config.toml
d_model = 128
decay_fraction = 1.0
train_tokens = 124200000
Each number is 500 + 25 x the weight over its row's rms, rounded and kept within 0 to 999. Layers, rows and columns count from 0. Numbers have three digits each. The size before them is the row's rms in percent of the matrix's.

# layer 5 MLP down (transposed), 512x128, rms 0.0801, rows 63-199, columns 96-127
096:478487512490498470533528476492470476519550483505472478516480527531476495486494516503524445527500
106:531473513482438473466530518533487450477531507522490507482496496512507477521488532530524524476525
100:489505510524508530532544503514488464483474504516557435479523529500482464522525448522512500491484
097:519498504501480471502457488497464495498487499477520480514521527541482539499505481482492499539492
096:510522468531486507480516482554458479513502493543542501523527528504528518510478486490467516516489
100:488489469505519499485480523474502461470457462476476509541525508538445497495516457569536454520467
092:518536514523477559472501530476486487535463518486474465489505513518509439511491485508470504501460
095:499477481571464493545522551520492510495528494445468489460524534509486497542509476556520478499440
096:504491493520510502514484504443536490480503544533450507496506464480517517501488511494535489480503
097:516527511502495445474495478539467500490499502507494529521469500507549493498514496481510530451519
101:502484504505480466478466462505471547504515518512482515520526469476501467488479514524499494497504
096:520531521469464513497483475502467465494492506496434449464543516491519485497509483519489532518508
098:517484485499455484521463513478510511489476557510497544506496486508520498495483507472480456476542
096:495468460501543490482458535497489507499499476486525486505500502485536516481458482514469483527519
098:483500467500537473525497511480535481533498501483526507499479499477494513459503480530495526566525
108:522458477548486488527506472498493504480516496492490458455513505502495461532506486479497496522490
101:508475475530567508530489467466519510531521506478486467515500512493477529463499498489469462515509
101:496499489473478484434487445468500533475507497517476540475501479497489487513486468510506452493451
100:520495498498536502516554517457511544522487518500517497501508523504479512469519509499514478489529
095:481500567478513485493525497473487532539509472507487527507495473482526482545516527493517463453490
101:503492497506507492490526512457528498482517493502506482494475466524497510513462511513486482508542
097:490509454533495527511464477451440499476495520463509460474494524471498539492508533501511492485513
095:449513558510510516504490491547523522479469482447527486479469476478513496482470505520527525452502
103:505514551510540548506477493494452523489480462482540458511490505517453509515435516481498488518501
099:511475508474537480491541490521502538508481484479459481467491502484531496494489509477543497485458
107:489482496497526508498489473454520466496491557483482513477519480500533478468491527494540549503539
095:517541485469493454464511491526528515523532478520546492509468549505519546492537505496524468537546
099:449537511496549505536496493432515510497468499522469461516523484495485490475523491509544482464474
104:516470529515518487527498483501481466492471532485473514528486492533567468492497471481493465470479
099:505492509488544508517500478514500478512529506496471507473502516516512545501512508495529485470480
104:492517521512477528510513508501506479490526506457535462535542499488498493474490567484509506490496
097:464513498465468520517532553511524525504497510515513557521560494531508530457486499511495442476525
102:487446566527499499523529503478481528490492529533515466478484478489523521495506461460495489517522
094:516531448539526475532485478509479542501515507487539512514505545510484524530499506472530525490541
098:486461495512492456461499501513504507496487536493496526483496500513463480495465490456499540488529
095:519488527519513509504498489476495480489541524528514501510515488452485495443482522523469487536475
096:511494535466536548481525490497525511510503480522520484528461496489454469459484512481501530516498
106:461495548523529478487486513540484468500524452513504492466512510502469508476529505522474521550513
101:512506534515531489504529493486469507520483490512459526487484520435512474514484504549526488523517
099:501481522497491531445463482513515498479488485503496502485513513509465508558465496510519556503492
102:534502534475483525484524488494500518468522492512492482511532511518505520526559536491530530487543
107:533457499503482535489550500501505521529501500501495461524510469504491452480468515507476467503539
101:524512524529497505520512520532468485503514502501546518529535497534515528513491464519465512471479
105:538496494505450478481525526531499482472445517471518472508491488514499514524481480526486493493501
099:495506478503515503467499474544518471509516535455490490458490551505507502523528491507480515523492
099:476497506512500457500512473473471510517512509518509521501493489495551516507467468509506458525518
100:480486470509476473466478463443524446473499513572489501510476511503527487475529515480490498505531
101:479540461462507526498516475500511503493506535515509514495521513514425518503501505475491441484531
098:481521435492489477463512507534535500452505496524479493470501530520471516491464489476495488496490
100:478508510482489478472492449515499514501499530517462487485494537531482491465459505513490554523513
105:507449555469486528496494514513499512463495517494521528545480520477521514489504499523501536483521
093:496511469495525508511521510532475489511461467443508515517478513499502475496472463505541479481501
099:471499544467484455526500526475526537485530475443506504531499467498497509522513492528481498497492
095:502489531550532463510527537490500511506485482518511516463494470554505481520515514475483506509527
094:501529493494494470464506504478492505523501512527494445495519458500479477484496529516464463510474
095:480469450506491509454539509497461512528471532499461441465501505487501422479487507517490479507504
102:460504480515541503482490488478514511475471475530495503507449469501517496487508488499502482491471
099:499507503494496515528537470452511481492457465512500454484494485529491547495525484502498452490509
100:463494498523510526527466541495510472547508514477505457456467511478463517528546443500483525490500
102:503476472491464528518474506544508497456491443499509506511532515472522472503477482467482465486525
105:505535463522489436515510507525491469506504497521502505513441495508435473481449515457501509520553
097:516492539545468482479496497511520498522496524461469541508494496512486493534503504478489463525500
098:491542523518477535505482487495526515490494474532489483524507544546440484502506460489512482442513
099:451495467487506518542491485430471484526461486537507504525485517522519469484485488467521493540524
097:506470493502445462511503527492521508494527441547522494488493497489470486532501568512476555480506
094:499484502508465514476472483502489432493509508461497449517532493551458502565459451508479530504494
103:542499458554513507517529526493519511539499497516508496525481495538495551511499495500472492487480
104:483515478520534510470557507523520478511492546519496524503527518498490510450494517484482485483512
104:508464495501547510460520532486515554500499509511542530503505554522459464499462511490525488496496
096:506507486478487500479502475473509485453485558526483513512497489476479454493464534537518513568474
098:483458496495494453467473457499450533539502508492498479515468480534480509511538482533498535479514
099:500516545525469515507457534499525500483509479546494521498480505522505533512474479499484476490514
107:451526512473479489509517499504484486473514493493570506505466500494470522496475455505531468551509
099:465494533512524517475466511497511511496538510529537503495482466493468491529499484529477490513535
092:547462497469486499516483519482544507496492464482475494544469491466503513487498508512515525538524
103:491480499454479473493507495508452493496458477510496491485520466479521477473506549510459510510534
096:478479554501479541488477507480505517496497500494523473507505499507541514520524511462484463449482
094:540500452489488502517546506493532529469509501473467427440470501512480468506467488561455501481510
104:521522516499452488467543482449518521522451507454520502459520484487522502489493496512465520501453
098:509498548538456484466523469499520468492488510531486476440525470537502522504521516529517449498508
096:525481504498492507518505458517493482458499516484457488485496491531537489496458529537493492516442
103:474491483504510507547486518537472500509474510557522491487511548510497480500481474545505496568508
095:506505517558476473518513484475527525514546498481553506505497469543531506532536449475506496522528
095:489539488489482463474474456528514449504499519515543524510511433504479540474526501520536480463476
100:499537504481488505533520499494525476487522463505504438506509484479565494541469498493522512469491
098:495508530547471527489473494512531499484490517496492502545488505467507459506499501481497490469504
099:512498476505492480520451516520467482522500479445495473496440478517475514527432465533477505500504
092:494518531535513503545509454475482512491478512497454493458518477463485520491503505509512523505480
094:496514551496515482476471497526509517530489487498431441470527491463519447503559511483452499512500
094:492550493496479501495487495492512514490493476476489543532454513500517530460551507502476486511493
106:488515516510516512512545513541520485522430549485524473485507491491556498504524505491468549498503
100:492487447514496506497508521511473535518509474528506487473508504523506491519468440488497514522506
098:527486462489497474493515491500531549492521520486485515459542472482513480525532505546514525459485
097:477486491505471503474546502499542502543431500452512506519511520517480513514485520490511491460511
092:511515468453499493482519508540520487533530475529457503484447507529474517508475545483529498462495
102:531482518506516501495469429514491482515481495521480510529514493496503480509508501499519465493474
103:515516506495525490482440504513493478459520488488507515548510461499510500528541529482512496479520
102:500530487501495519487549480535520534455519499527463497540502481500482498483468496536471540530488
092:477510487486524513536461530484479484521522496498514554511517526536453548526481542424530525505499
097:491499508459523504482519490503532556473480514485487516497490522493496520512459457484501535457491
100:501543499504531572486486507513462472481539492540496513494499487509464513499468507503499546476513
095:514515510508502456477465485550490535478537509501493480466504461475493497473456495500482497535450
096:493496493457512513515529461468518485492502490515546497495496516491498505524466536484506482537466
103:463488518498468528511501502469479488471499523468490516452513504519518543493460484491477503525477
106:480489502486474479475500525504474522488518527568512527524488520479488486500536497539518501464486
098:498500517504479450502465531514536463532504490479494467469466471521471496445473516500474520502513
099:523530478519514491516532499500539519515497516525455502492504530572481530558487490458483507510512
104:501516497462501523529491524509426492476532478457491523476499472486483500462512506483489497518550
097:470493507546512512457443537506494475507516480482526550555438513527471515518508479509467524526503
100:494491496479500511498500505506479502509510493492456508479484487482450503504453522507506501519510
096:527462459511501500515486476515494444504490502484485511510491482534503507492481468480515490529520
096:485511515477536516497530480479522516471447492521479523507480509488542488481485503515498492530520
104:557518550555451500491499508503500503491523518450519479494470525531553480448542513513503550504510
096:523523489472489477530523470505534509500466481489487513540518498491542480489515561470507484509498
105:475490421506498487466423477492468510500537531519499514488506508492499462512501478545550490444459
096:535496487540540526476513496511490534539485526454510512513511513529531536478509500479510525502520
109:540555516508505524484446508502494513503502496498515501516505497507539541459517519468466486500518
100:483492520494498541507475477500471508442490469494498499486486542451498488526516486577502469502511
092:487506494489503517513495496549485467501492450508465512517499510501458471489516496482499482503465
096:497541490524487516467497509486522493526483496487528503496515490471487501453496501477521482490557
114:523486504465531510497495504491533472490493535526519504494507502569564466503490537491497515521512
099:507449477489482496532455511471513547488491474474424507535510495519504482508483538435473508468516
098:512490463454533467490535490475503532503523494528510470486485505457515534463527466493537518478504
097:491528511496495509496495446548484468513488490479508488487464509466497508515460507508494522521513
097:486472502503514493524524520482498500521479458495516463471517536524491560562501455498475453478506
100:491528489501496475569438533490456468489507553511502541537499501467465463548499499546519497500518
101:496492508494542498457483509525504488476514472469462482472522498462480469462497504481491478490483
100:509473478483488492499523586474473456528516459515524498490486458524504512495488541501494502505523
101:472494485498488456500485462477517503475489550535493533493535496546512470536503489463470477517502
101:506484495519513527504523509515470512476481493522455495494480532528513535503536513434477514468473
105:471537512480485528529488539510460506542494516527501510458490507499481526482460496542486444493476
089:462496510480487485497508503458552533512523462479494467517479511515525577489518548491524538512482
103:516493453518523475502514486466503475509477523508536493500482487506545474477481552477531484459473
095:473515495498502516513541501506512486550531488521518482465523522520483495563488502480513474500473
104:508492528490447501485511493464496520511515501515454461543476555539499465508490497523498476493494
104:514521494492479489476522471511489501525503509523474494501530492468471511547462472512491551525500
095:496533481497547466480456527485482468497502481537477549516508482519512534495485490522462516526508
# layer 5 MLP gate, 512x128, rms 0.0805, rows 64-200, columns 96-127
103:480517508495516475516465520458528501491487502491481503498516500484514507508545485490452500552487
097:493520508486515499484493474527457483508479474512486452475528521495547489490564514536539487477524
095:484449489493478457545484510492545521502442517503516566500535507431504512509483497487486510497492
101:525506488494542481495492522518520480500504497505493520517513496494487466478491457496526494551520
104:510507521463479486467492482465510481502486498519454464502508509484492478499518482483501507519502
095:513518508466487514451538513506507496469536507518472516450473477478489508496470498469489560460528
097:508512492480514521553531522491494481518548497467533468495494493527471482471538504489486505460505
094:479510521503473452519518464473487429462497502465520517471517534479454483495534519523492468466521
096:560488495466520496494518486475510497439499453485493503489496464523524501522498495516520516520502
100:530481525493507521527502494499514480544509496456519542477481479538493479515484480507484474494468
100:487451488509548492515487498529484538508491468481522520481450475525520510498493525501531521493506
099:498506507479521501492487491515480552517494571494547525504471503500497475522481506485460484532496
096:477498478485491535528497462479473509452499496508504524482519472481472528472531540476452485517538
101:481463499474482526489502532496478518465443515516506481533494499480474467493478493482489502480466
101:486483470484526520512527513489511531477489516497506481470531488510501551489517517470499505470494
104:494468549503480474537471494498527478477493486529546497481492499487514476550529515541503524538512
097:483497490485519482538465511512523514565497511551506484502494506512519514504454514491491508528482
103:522496526548500490492471490490475515503525494521505476522486469506492465504473504525477520529500
092:484517548509502483444529494534476497485506429501491502467492511489477497495523525539492514479477
098:504494478539495492452503494479532530507477529509511524493507507552461446470481484527507472456528
096:464484473470515462558481506471487531495456536518491536477511508510500506541474475497492505514537
090:506478455478527537479532500503488506485553469482488507557510495502474525501529479512485489510455
104:495472479507500483497466507478522495502475564554534484523518498482482454509511517493473470491532
099:498522507488516507498480499496540498500423523508524516497538551459508521471491521527532499489473
103:436498526470503515495489507517505468479478474510520488468499466506494477445501503479499528487513
093:542502460491493526550500517497493524476518481498458532511507510514528499473473536497424527500507
098:520487513496504567509518468509508548523484496494495519476505465536533465516493474483545455505461
099:476456478498536480492557516484555514546462519494493476461444519493498507509496501505531476469474
102:479487484512472506499537467512510471479487486484521503472523509472503508471473481529520474484500
108:525463479527519485490529519535488495464508545483480474459493536511489504506539522509472520517512
098:520468540489532436485520478497508476451504511520459490477493530492514533511453498454520536463521
105:495510552499503527471501480544483469476495486502498486505517538510471472510508502503521517509503
096:543541500521479483493516486502559500533528526513447523592508473484487485519508482540496495495533
099:479523453504526485464489494516499571496487513519517465484498522490506495479504499491493500510513
101:478461423503506530468569497514482489513523518499463519501469499482513471503474517464513485542491
095:514509482481507491462485507543489507462515512455475503497446451482469539489532519520548519541525
103:526519533494481510497498515541449487504563555498531499538555517467522465454521506490479545465549
107:519480511507476464502511472510502482482524496562485491489520499469475559464500484500493558487491
097:516483536501507502461452510497505503510505539471481480487506486497498528489442474524546442532476
098:521474485501499478518487532497530496474519459492475522459489467473494509526517493467497508464547
105:470474497520516509501500490477485528514482483528482449481484499472521490507512535496492522497536
096:486472538511495512477491513521523521489514483519524497502552487490503483502511502479503486533475
102:499472534506507446538526500544531449523513510520471537554511459490517502514524499479524510516539
098:482506539500499515510481498465501494512477513492527527476479501486512503454505495508488509497464
100:544503502531476488498504442513489578493485515484535489477504500503524460496508498546518469494531
101:492486498518496496511513474488482494510540506503499511478502514451512543455512520493530505477503
100:500468480513463472518499476428467481466513536540495507504523518480495455461511547504516522531503
104:531466545512543491518522513521517530519519474478493480479498487514479490524514474560496498501523
099:476502539558487444517489460551517484503532490510486483542516512474490492521491494467504488489465
105:505490514502476517479493518500496509517490484522531469553506561483538484475535502524475508546515
099:522472512486493540483497486488522439497497549521487537550457533527490475529479498540489532476494
106:529517461523506525496488521483501508481490492459520512486507526497520499507498478494492476551472
094:460500505497483516500497479518467527468546541507522489504493508486464504484518502486468490494501
097:548513503535487523494482512509431513511504507468475490508471482458555526489495511509528476481486
097:491487519484484452503517495486463515494543494539474533471500488470515505491500479512528460535473
102:502527519521484456516489482445482454484556532513474508499533505506491520445486483491501500524497
101:465540476505535476488475444463537471467477504488506531524478544482471551501530495485493522533506
107:548491477488538484471546486514535540537526496515485449527473445501462527481486534548493551499500
106:482494518546511496474492498485472475487520474521517512489475537509524540475511507491497468514492
110:504497501501491534487514486552530488487516510531552522475514494503527513523520541504475510490451
093:491474492500445480473498476485448494515506509446509491487460540502504477508499475469525524501493
100:506510513540509500498494524497485526522491483540523531476499490497474499497485491537480497547469
100:479537476468489500532519471530493449517488477534481529496505519508487465514458499539516527478524
099:503490503509537497540512506523495471464512471539484486514491496530490513503469495464498518471490
099:499455502463504466450491537500486488517500498498494533534483516472495496503507492505456552489480
104:491477519537502506477494534488513465488521502498551516486509496473518460498478535537524472577551
109:489474502530552486519481523480497487516520563465521532495504493475521463470467502512530506479516
105:493561539470502527503479451495536499523519520502479529504486476521474514528537503477507467546531
095:509521511502549518490499481518490472542495547509452572509448476504476512528457493553500526470521
106:511482507499512492526521509567457529507525502535469470481525486530481512484514527476483536505509
109:451499496565474517499511508478493528503460518509532533510498507472502487511495511531481535527504
105:445486447466475499503516471519515518512532493477487477526501494520485497531501496470519525496524
097:463471529500488545512523537478484485524510515537489524488452543471471533458485532475481504517497
089:496521500477488527497514502484514534522523459512516481509493545498547515518513458535481500491516
098:505504430532543512451504465444492536496477478494518501484464502517515504510477468473523525481518
092:449504527530500505472509500535502516503477493446490543521490453544487481474513533470486508494539
097:521486482496512573503539447513513471474503528496523485492479524515514546479483497512501517532529
106:512499550490488499469466501476529524526498491487513500511484483489510488440519532497522523558482
104:494501503522531496559498485518509514475489475521472496460448491510510422493476515450545468504495
090:503511514510501480519449514473456485487501487515539519469514448483432476526474508514512563537496
104:504488527528535485497461505522487511490504490491512533507499502483505494448504501537483456515528
092:478543508489494548530512504523497472484501528510529518472443497526502472497479493483487483502529
092:502481492506467524510530496507520503461518501487478507537506475514520491460469509513469522482467
101:547503478511533520460525501531516523464489515508511520476495491464518471514482473468542496515490
097:530479508487495512471496521529534494488532468500511477482471502516520510484489518478471464540494
098:500502503460500488487496506462522465510502524508503496557552482513521447504511518468521498525495
091:495493511504568508488451488462483558523453522537506528463529517520535471484507521534540532553502
099:496522528497469528470483449523485491482530544433513473511469494467527537538515541569502513505536
091:498475476490536539483516443466536500548444570483489520513494510505557498494492461500527487474479
108:511479494490537482480450475521511486517480476509497457519456488491461482492502470458501525481464
096:466496489512492515533440520497493519489467494478480523484535529527510482493498529479509429524449
099:467522464500477501498558517508508513494525532505463521523528529490500510484504456519484495490465
102:529536514481516520498494488502527509455536469529522507482498516469501506474502543532520519561507
097:480516514490552510452523496504474464463534504456459508504487459498500437539492498492474501487552
102:450500493462516525521496499502483509520505515539537540474446519527479521516524481521501502523469
103:541502490479473483495482495483508503478468474493544504499517503465533473495518498472471456522511
103:524533464554480517462525527496464517504482502509476486522517544520465473464507462517492530541544
096:525472456526469475494502497499483531496501532518537506506506504571529500521495479487528498484480
095:499498497506509502498489518502488508472507529540474528547519575463524521473509536496497468532468
096:485493498521520512476507470491503522522502545518525489518448524467485458503488513479496511484482
092:554518527477473504486480438484510524493477490508501488522465507485471483545447521499466539533499
102:517529532470511476508513534495514527480468484497468500506493529544505474562496524498547534485455
097:483498539479508522485506501518458459517533488516532502495466508509524480464518513501471492502490
098:524471490475490551503502515494507468526458511435491494481498500503515521477499474482502477506542
105:500498530513513523541503482498502500488485502529453494487510506519521455513512500509481517490496
102:500488529500462489481490522507497509545508498475519500490498555479463487528489500505479503505446
103:504518531504505515526521471506508510487521492483519525478498490494479527453443535482506539510495
100:545476488498504508525511488470529508494496485499459530450492511496522510471481500479482535552436
100:478523483475537467507534530500506506461486508490503478505460467504463476462484514487515472452551
098:500527539548486512490513491487521455532524513521543495497507483534529473481513509536494521492527
100:520487504465491507493494471493482540510489453540528471513454459484435491500503537499498491544480
095:481507518551531513499489468510491471512461500533491503502507498486519475543473492492504498509487
096:468482491504516504514514493517537476516502504486465476437489503518486526497476522528460488464519
102:481514482529517488534490506488535559443479491501481505535512490493528493482490519484512550517524
098:513483477546529466560529519511516516468529511482498503498483522464471521486512501534531512482491
101:498511498517522508490567499491491526445454491521479468520496526485519510499519487490505511459480
100:511486491494503486468458518534557472555556524500470526522518453494528510516482518475528481513473
099:505545474516476508440528485512530508480500469464516504507497568472502516449491463482480518486506
094:480466496460487507540511490475535435466510511481479519481484491469520478505465508504493496505510
111:482455506468523527460477518542485534491512512471491480491479507483461483477506520543449449499540
095:462530521513507477468467492464477486539510526520511460519477549525501461523528495483485534487507
101:469515533496509518504483508518503514509487519479555497459513483476529483525474490499503542468536
095:466526544499564477511457513509556516507525495472511527476486503513482499503531527520444522468502
099:515511509459527517499485499506459552495530535507540505445492485497507520527469489492511508510473
105:505548473450538514488466457494546541501490543497482487493493496491528488461493494521492537542476
101:530508509445528486519514458545498507547491494514497480524483517537505463527457504515509507510493
098:495504510531530510494514501516501516524468492475453519547471477562523500514480475504464503498518
102:495495507498462495507501507503510532507507539517498510491502515502510442531519493513526523520456
095:462497484488472466481487521524493499568496469530491474498494497498456472492499468484524487479499
099:461529446515489508538489466520501549536514477470524520502511510470487470484452535437476481521463
089:466518482484531496486487576503508520530484515544509512504492515536493481505529510497566508505515
102:524525446537525497515488505513495511495454493490457503496498511520494536512518478463517486502514
097:458473476471501492461465481512521480473534497457510507547489486502520471464500474486490512493509
101:512522493503547466474507511492516536466490499514512518494525463495499513457510528484534506486504
097:483451542478514480522490498455497566446525516534501511505504517529497499460497502492458552483488
099:472482517452522499523495520523527478477463498520468510488482525455468462500464497493517505500451
104:473505469510449530515544508458525501526506479524507516507476506446491499492540542522466521501501
# layer 5 MLP up, 512x128, rms 0.0803, rows 64-200, columns 96-127
103:504492478524505509513494466495481490488501492531495511549508510515539507505490490496484517506491
103:500523531490506494509503492504516533471509521535441500471490492505500477551477516481497517501505
094:533490491429472511505503507515488521513518492506494520501513476424541489501468506515525495461489
099:517545516540502527481466477486535524481502479499503498539497547474455485469487521492525508454529
100:488421525494457519470544511510468472502507500539507511534516507510470497538502485496477524505501
092:518480476482516478493483532510514482493494502490507529494471501528484492526487502501511492512496
093:521517525506512479501521534502532496544484506456527506527478506560514478516458490524452507499535
095:479518461510441479513490543529485469489538505452496477496474479464486494536485479496521506499462
096:461454500478499504460448482465484485474505516478466433483514472508514506523460427470505448508471
099:470518497505484506533519505531571486507508483492487506538494511467503471502507506496538487497527
098:505522515551482473461488500529527474456545478488550526543460484519513525520532488491512504492477
102:493466541484509502552557531501476481475532495520479457513519490498488490479500500543493518517462
097:502507529514499498507491467478515492483535531513474512479515537480466491512525461511499511533481
103:516506528483477455529502513522501531512516509472458514484468505467522526476484548497547521499500
109:509516514524480472512495507520511478494530471484462464499509498507475484441462490497478503470482
106:548506516510462519514497466479492485461530492518530506476478503489458481542467474531481493500500
105:491474486470513483455503505484471526480499486501486516460487518465490565469492463446473512508496
099:501505481470496524492489422484537507494507493505469455502518524517505483510477480522501539474526
094:561506492501483469499478510503456511473507490525484500508456488530452522468491508497486512491524
100:480465500520534497536477531487519540513483529506518540514507520498498491469480526505505470524446
095:519463523481536490521518525502485525518535479489532496518522535478532452481501511474517487514521
090:533483482524488463528490550463484513531491522474470480519486487506439475503504515522493548528515
105:530480546539504503491490502514537528502511483453475536514498510513508483518466474494542527506484
099:485538534514493468518522533446461490465450522484507506490505509469471467498493530479497489532511
108:534511502519477508503498504528459514515471548510561476475536526477526477496488480509516489450465
088:504527484459520544525528474519484486488524517515494518491486542543522488480527482529538480510457
099:504549494452508476462505534516490511505478489498497536524494496447500502483479470509511540517443
098:465523496496479469508487546495509489514490477442493480488509521486504483515523496500498454477439
099:487518463502500475503495479478527558467504468496506513542473488494475472500502500518518466474486
104:477514485522563479479488485486486485493477507471541502417488493514473469437465495488511504496540
094:497506470498546454511472484524485482527443478521455533512498554479507509517528470482506534518499
107:483462451538521505529495519473504493500476504548488475508492510522468519544520558514521495471485
097:498464492538500490504497483466495509492517494476483481506497466476538494477506471521554505536538
101:477501478528509493488513453510502491467480499491512511559535454525461476505498504491483486476526
095:555532466484472464506508523507486490496493501474507503458507513453530487504502508469533494495524
098:514458445543481467549521490546507484545513505512485547504495493511500495514524479540529446469521
102:525532533496513522482461518468486496470528466474505454479507487500512502455485490529493481511503
100:476530510481468514478480456500519500459531492446550493525495455482479478523483498511523485486491
101:496486525488575471508539518447473471488484485509495504537500507487464510552492520493541471477513
099:506520543537567512504487512496498514479457540534497552531510523462488520488523471525514464530493
110:491523535540509465507490491516522489500509556473483484511513536504533485512531522509526467488495
101:447493430530506494534501509460480499518531543514473552513464543514507486508452486480532535543486
105:514522470509537504522540516529523477487488530497492450507495540437484473529493497526504573481501
099:481500510488500508471506461461534501537512508510484516515472482496456520507507504471520504471487
097:493529513495493502451491506524492497493529545487499492514489493496457481507509479539509458495511
102:472436487562536516522490497480540526495477474547519513473504541503514504496472505479485470519505
101:511495504500503519501526520478513509527516505479495501472536497486469536512515513505509543481543
097:475532476439538505471492515493532473538546482505463519500495519482490527517490517481480439518522
097:534453516527517477532495492491503539505459508535488509498528493488511506456495500487486543544448
102:455473517469507463458495445435503553482499519497493525527533479438459495471512510518512495463487
096:553499524493527516456460471492504465489502499494483536557466503520491470491471523460485536508517
099:543498508469472505459447496507526485471534491460498501514495531509506524501487554464531505515486
093:553509522471518474492494482489450496506553530468524497493473530510507504480518481503519497512516
096:503471508472503496501458492528516515484475520474491526504490504483477489522467503488499516544531
094:472488475484553491498465489494491524509488506477526466492449505530488474534482496480528484520498
105:496550522513486518473489503484442516512477570499490523495502517484483499479504518447469513514488
099:481501481464503478507509515495503519516508529485480487527517478528495576477494466493502488511450
100:472532494508485509470477443472485495492532485480463530457526481496491514551500511493529506464477
105:492482502503499487516513509526521485511511520477484477470476482516505474533520496466483482507527
104:462484497524480483487548459495511490485501465483499448498513509537494503524509524497522464475487
098:518494488478472512507508465524468548506509492471539422467473456529531449484511528491500544505499
100:499494488491532502513544513527514545511524519482530502495523467492452509506462532539488475453513
100:479517489500526510464505485575524483466477486462514536518493427500450508500483463473443476496503
097:461465483522496466484554450502493518479472514507494498526514485518510533457528463511527523542492
092:561489507488434472508493539480477458533454523519434463492511501470473537538504537478493525499451
103:460527514486465480530543502490512479521507510461482461551516488484464516513491461485471512506449
105:470433453507461510498494521519485490506523500460475455463503464499496471530524518483484482528512
106:473491463466500523524511543515542495475512472462509493488512529498522503481499479464471519526497
095:516442454496472521497478477496509494483484504477495498492546553509473455504473513518508420523485
100:522497506487494523569498540527486539469517503478499495493503511521524492498531517484493445487492
098:475503520489484492484479472468473514489526487518469468492497503515506471520461518503514517521488
104:475498537520487489440475498506461490468498503507533487488493508552508474465488529533495487504475
097:482507490533515474533501492505509505505525468494500486493502501503514535476521472505529517478531
096:479494525536454542497464516514538478507508501487480490482494527525534501493519470560522473483503
099:453474491511501514497533530458511483477460527466495519534458518538525507523513487503497503488492
094:501510532475515512535494519481512493500529559530538496525509503502509462540488513528502463506490
092:494495562533476563515475508545494503515533505511531552517531508523458494509519473510517511503496
106:455504480544509509507503477472450513513479529484516436497499508499520487499520469477497521486534
095:506479505500489512473514504511516494489458528456449504511485434528545476492500488493458522481481
099:479530484476475527489512500509528490489495533498534496509523491513530511508552474495521494512544
105:536484512493525492475470539473472502490506505487521530511492527483480476510505489512501505524507
095:493486472449514516472474540526444470495508472516471492485502497503543449520517498494532521467462
091:506484511504546554554509509481512525495485490495482513464467462546482522544497511443483517505512
094:490534516501497525474525482480475522505510511494433465510533509493543547548502505488492494510477
099:499526515502540440493491474508466534500506488520483498483464486509494512496546538517455495520472
097:480507537485488471510523496517523494522491514497472491475498469517498513487494505487526500511520
095:527474462473482499514478508525507468524541462486515473513520471503497518491482471491443481475474
093:434483465517542504519505507510477487510522489504514505523523488497485473494468485469498475511499
089:488466462483537474509521508503512520513521509496511460484546506549522513486496490502448513488518
108:525513527470452496503520511512485473519484520521504454527540508486527471532529466479549498499486
106:481567516502493478536459516451518518526491488541513523530515532533465481513523475509475511488474
101:488514522496543507510548507504521489532492505439478494475480536531481501551545553505471512552495
098:507520497469508525471550523519471456469476512509499503502532546473515512509510498518455492519469
095:521526484538520496488470454486502497460487479524511552514511498459524504523515483539498536529487
104:515496469505536544454480486531479504474528544495508493529540525465477528480457511502521500504454
104:470521496530522501502509448503531528564497494497528479469519490504504559488511520542517491488535
102:494483522475483455517507484489498503530536512535500489486510475449494428542474471470521490479500
097:512520522512446462503530440487508489478468531487486510467473474458516486483462424517507528468520
095:568440522508529483550474512478494514507477505498499487462511486547489494509529492497519500504532
107:510477468513502498514505473479485503526446449483544510510504482502513519514471478491516449444487
099:513476490514476467489481550469474505460486505504454506543497534543524507480459509518534492486512
104:517487536544496497511460488481517489513504512516503520511456528513476484476505508523514454472516
097:504487515511529477503484494482522506513508524558530507500475473470455495513489495541516516519513
103:534524475476503480547491481501521518488476527473487460509517524490480520505506567538502505480529
102:524492508509479500534472507514482499505487514481519515514501463501508559476499498437553498531524
097:498490495501510522475513449515500474511501487480503496524495531522526537486502538452503496553508
101:508542543470486549481541508477521478556485496513477424459502493526494530510485487514483535510515
097:514491489488523519473495485465482496495492497485480481502538507516518491507522500489527483532491
104:508569482477479491530432453539509497489506501515494461546485482493483506509513505530512526514482
097:520512539558462495513507547493542514497534483477474492490518465510488532465484521522467489501472
103:449533478477456508495449497547518499483513446487506493509527515505510457507503479490453510443478
104:503539491480522487463476493498516503534495466526516527529522486505482475481436523486498456527472
099:511524501498513539469499520496533544511518515484477505464525490448482471484449516499474484481483
100:474484471456481491526515509509424475511520480481491493531515512453531515516533507470474542477454
092:468548501519498501521500445488504490532471459505498529514553434526524495477489466461494501510501
108:512527519472428472480483486508528535487516453466522532512491511525519505503480463496505508509518
100:532538471485479482475452483503475529511510468544476510470497477515526502476475483509488497501531
095:515488547501529474524501522480500496479475514481502510541503467465506518456493537487463509511475
096:458505447463480500499494505506511478501525511518489535509522504502523505485488507439533515459435
110:533472479472506452533488519465516499503491517480535557472473503482488547521480531526514509519525
099:509502558476472511497502482505461475471499498515501478504500540514491532493546474519478503500459
108:498502480530520529530517529498520504504524472494472552522514481534491516473493528506484504484507
097:501525500486520489496533483473473480521512505523493562496502504541498505520509506500453458514503
100:533476483495503475535482533485510497489519521494502499527486509479471514513481491471499525529523
098:490462508443510490517484477476488510488502429558521498436559495489497513493510504423476482470511
104:453506530484489496515526521476495521500482561464487535463492495525499507507494494517474499498527
101:468506492543561500474478477508486517485497494483492481515464534490508528469448503518526521505497
100:491476560496543510494510537521494545498496484510510455502511574470510525479507536489515505517514
099:521498548482519531511507480503505534505499552542509507567482512517452472483477539541532476526501
099:500508513515492554513548531516505520497512467501530514496487519547518463499540487473527514501499
092:478524474470510459484496542473526462542513516549528479516510486481504525500517479528516503522527
104:533524508484512497510466510544481465510508473540507489546549489499531468523538530496472483493460
093:476514492516524496482487490484431473472461536492506543489509512455511564469469507501519476536507
101:496491477474479478517449522509505516463490493518510477520467538484526492506497494501468517512491
103:496508508492493500479451487501515514497526493510437551519444489452505465527503507456465466540515
095:500465483518514427509518473498495503480505496514476509485476513505496474515509503465491479476534
103:473545493494462519515549496502520524489475536512474528495498468485548470478511515528474515486512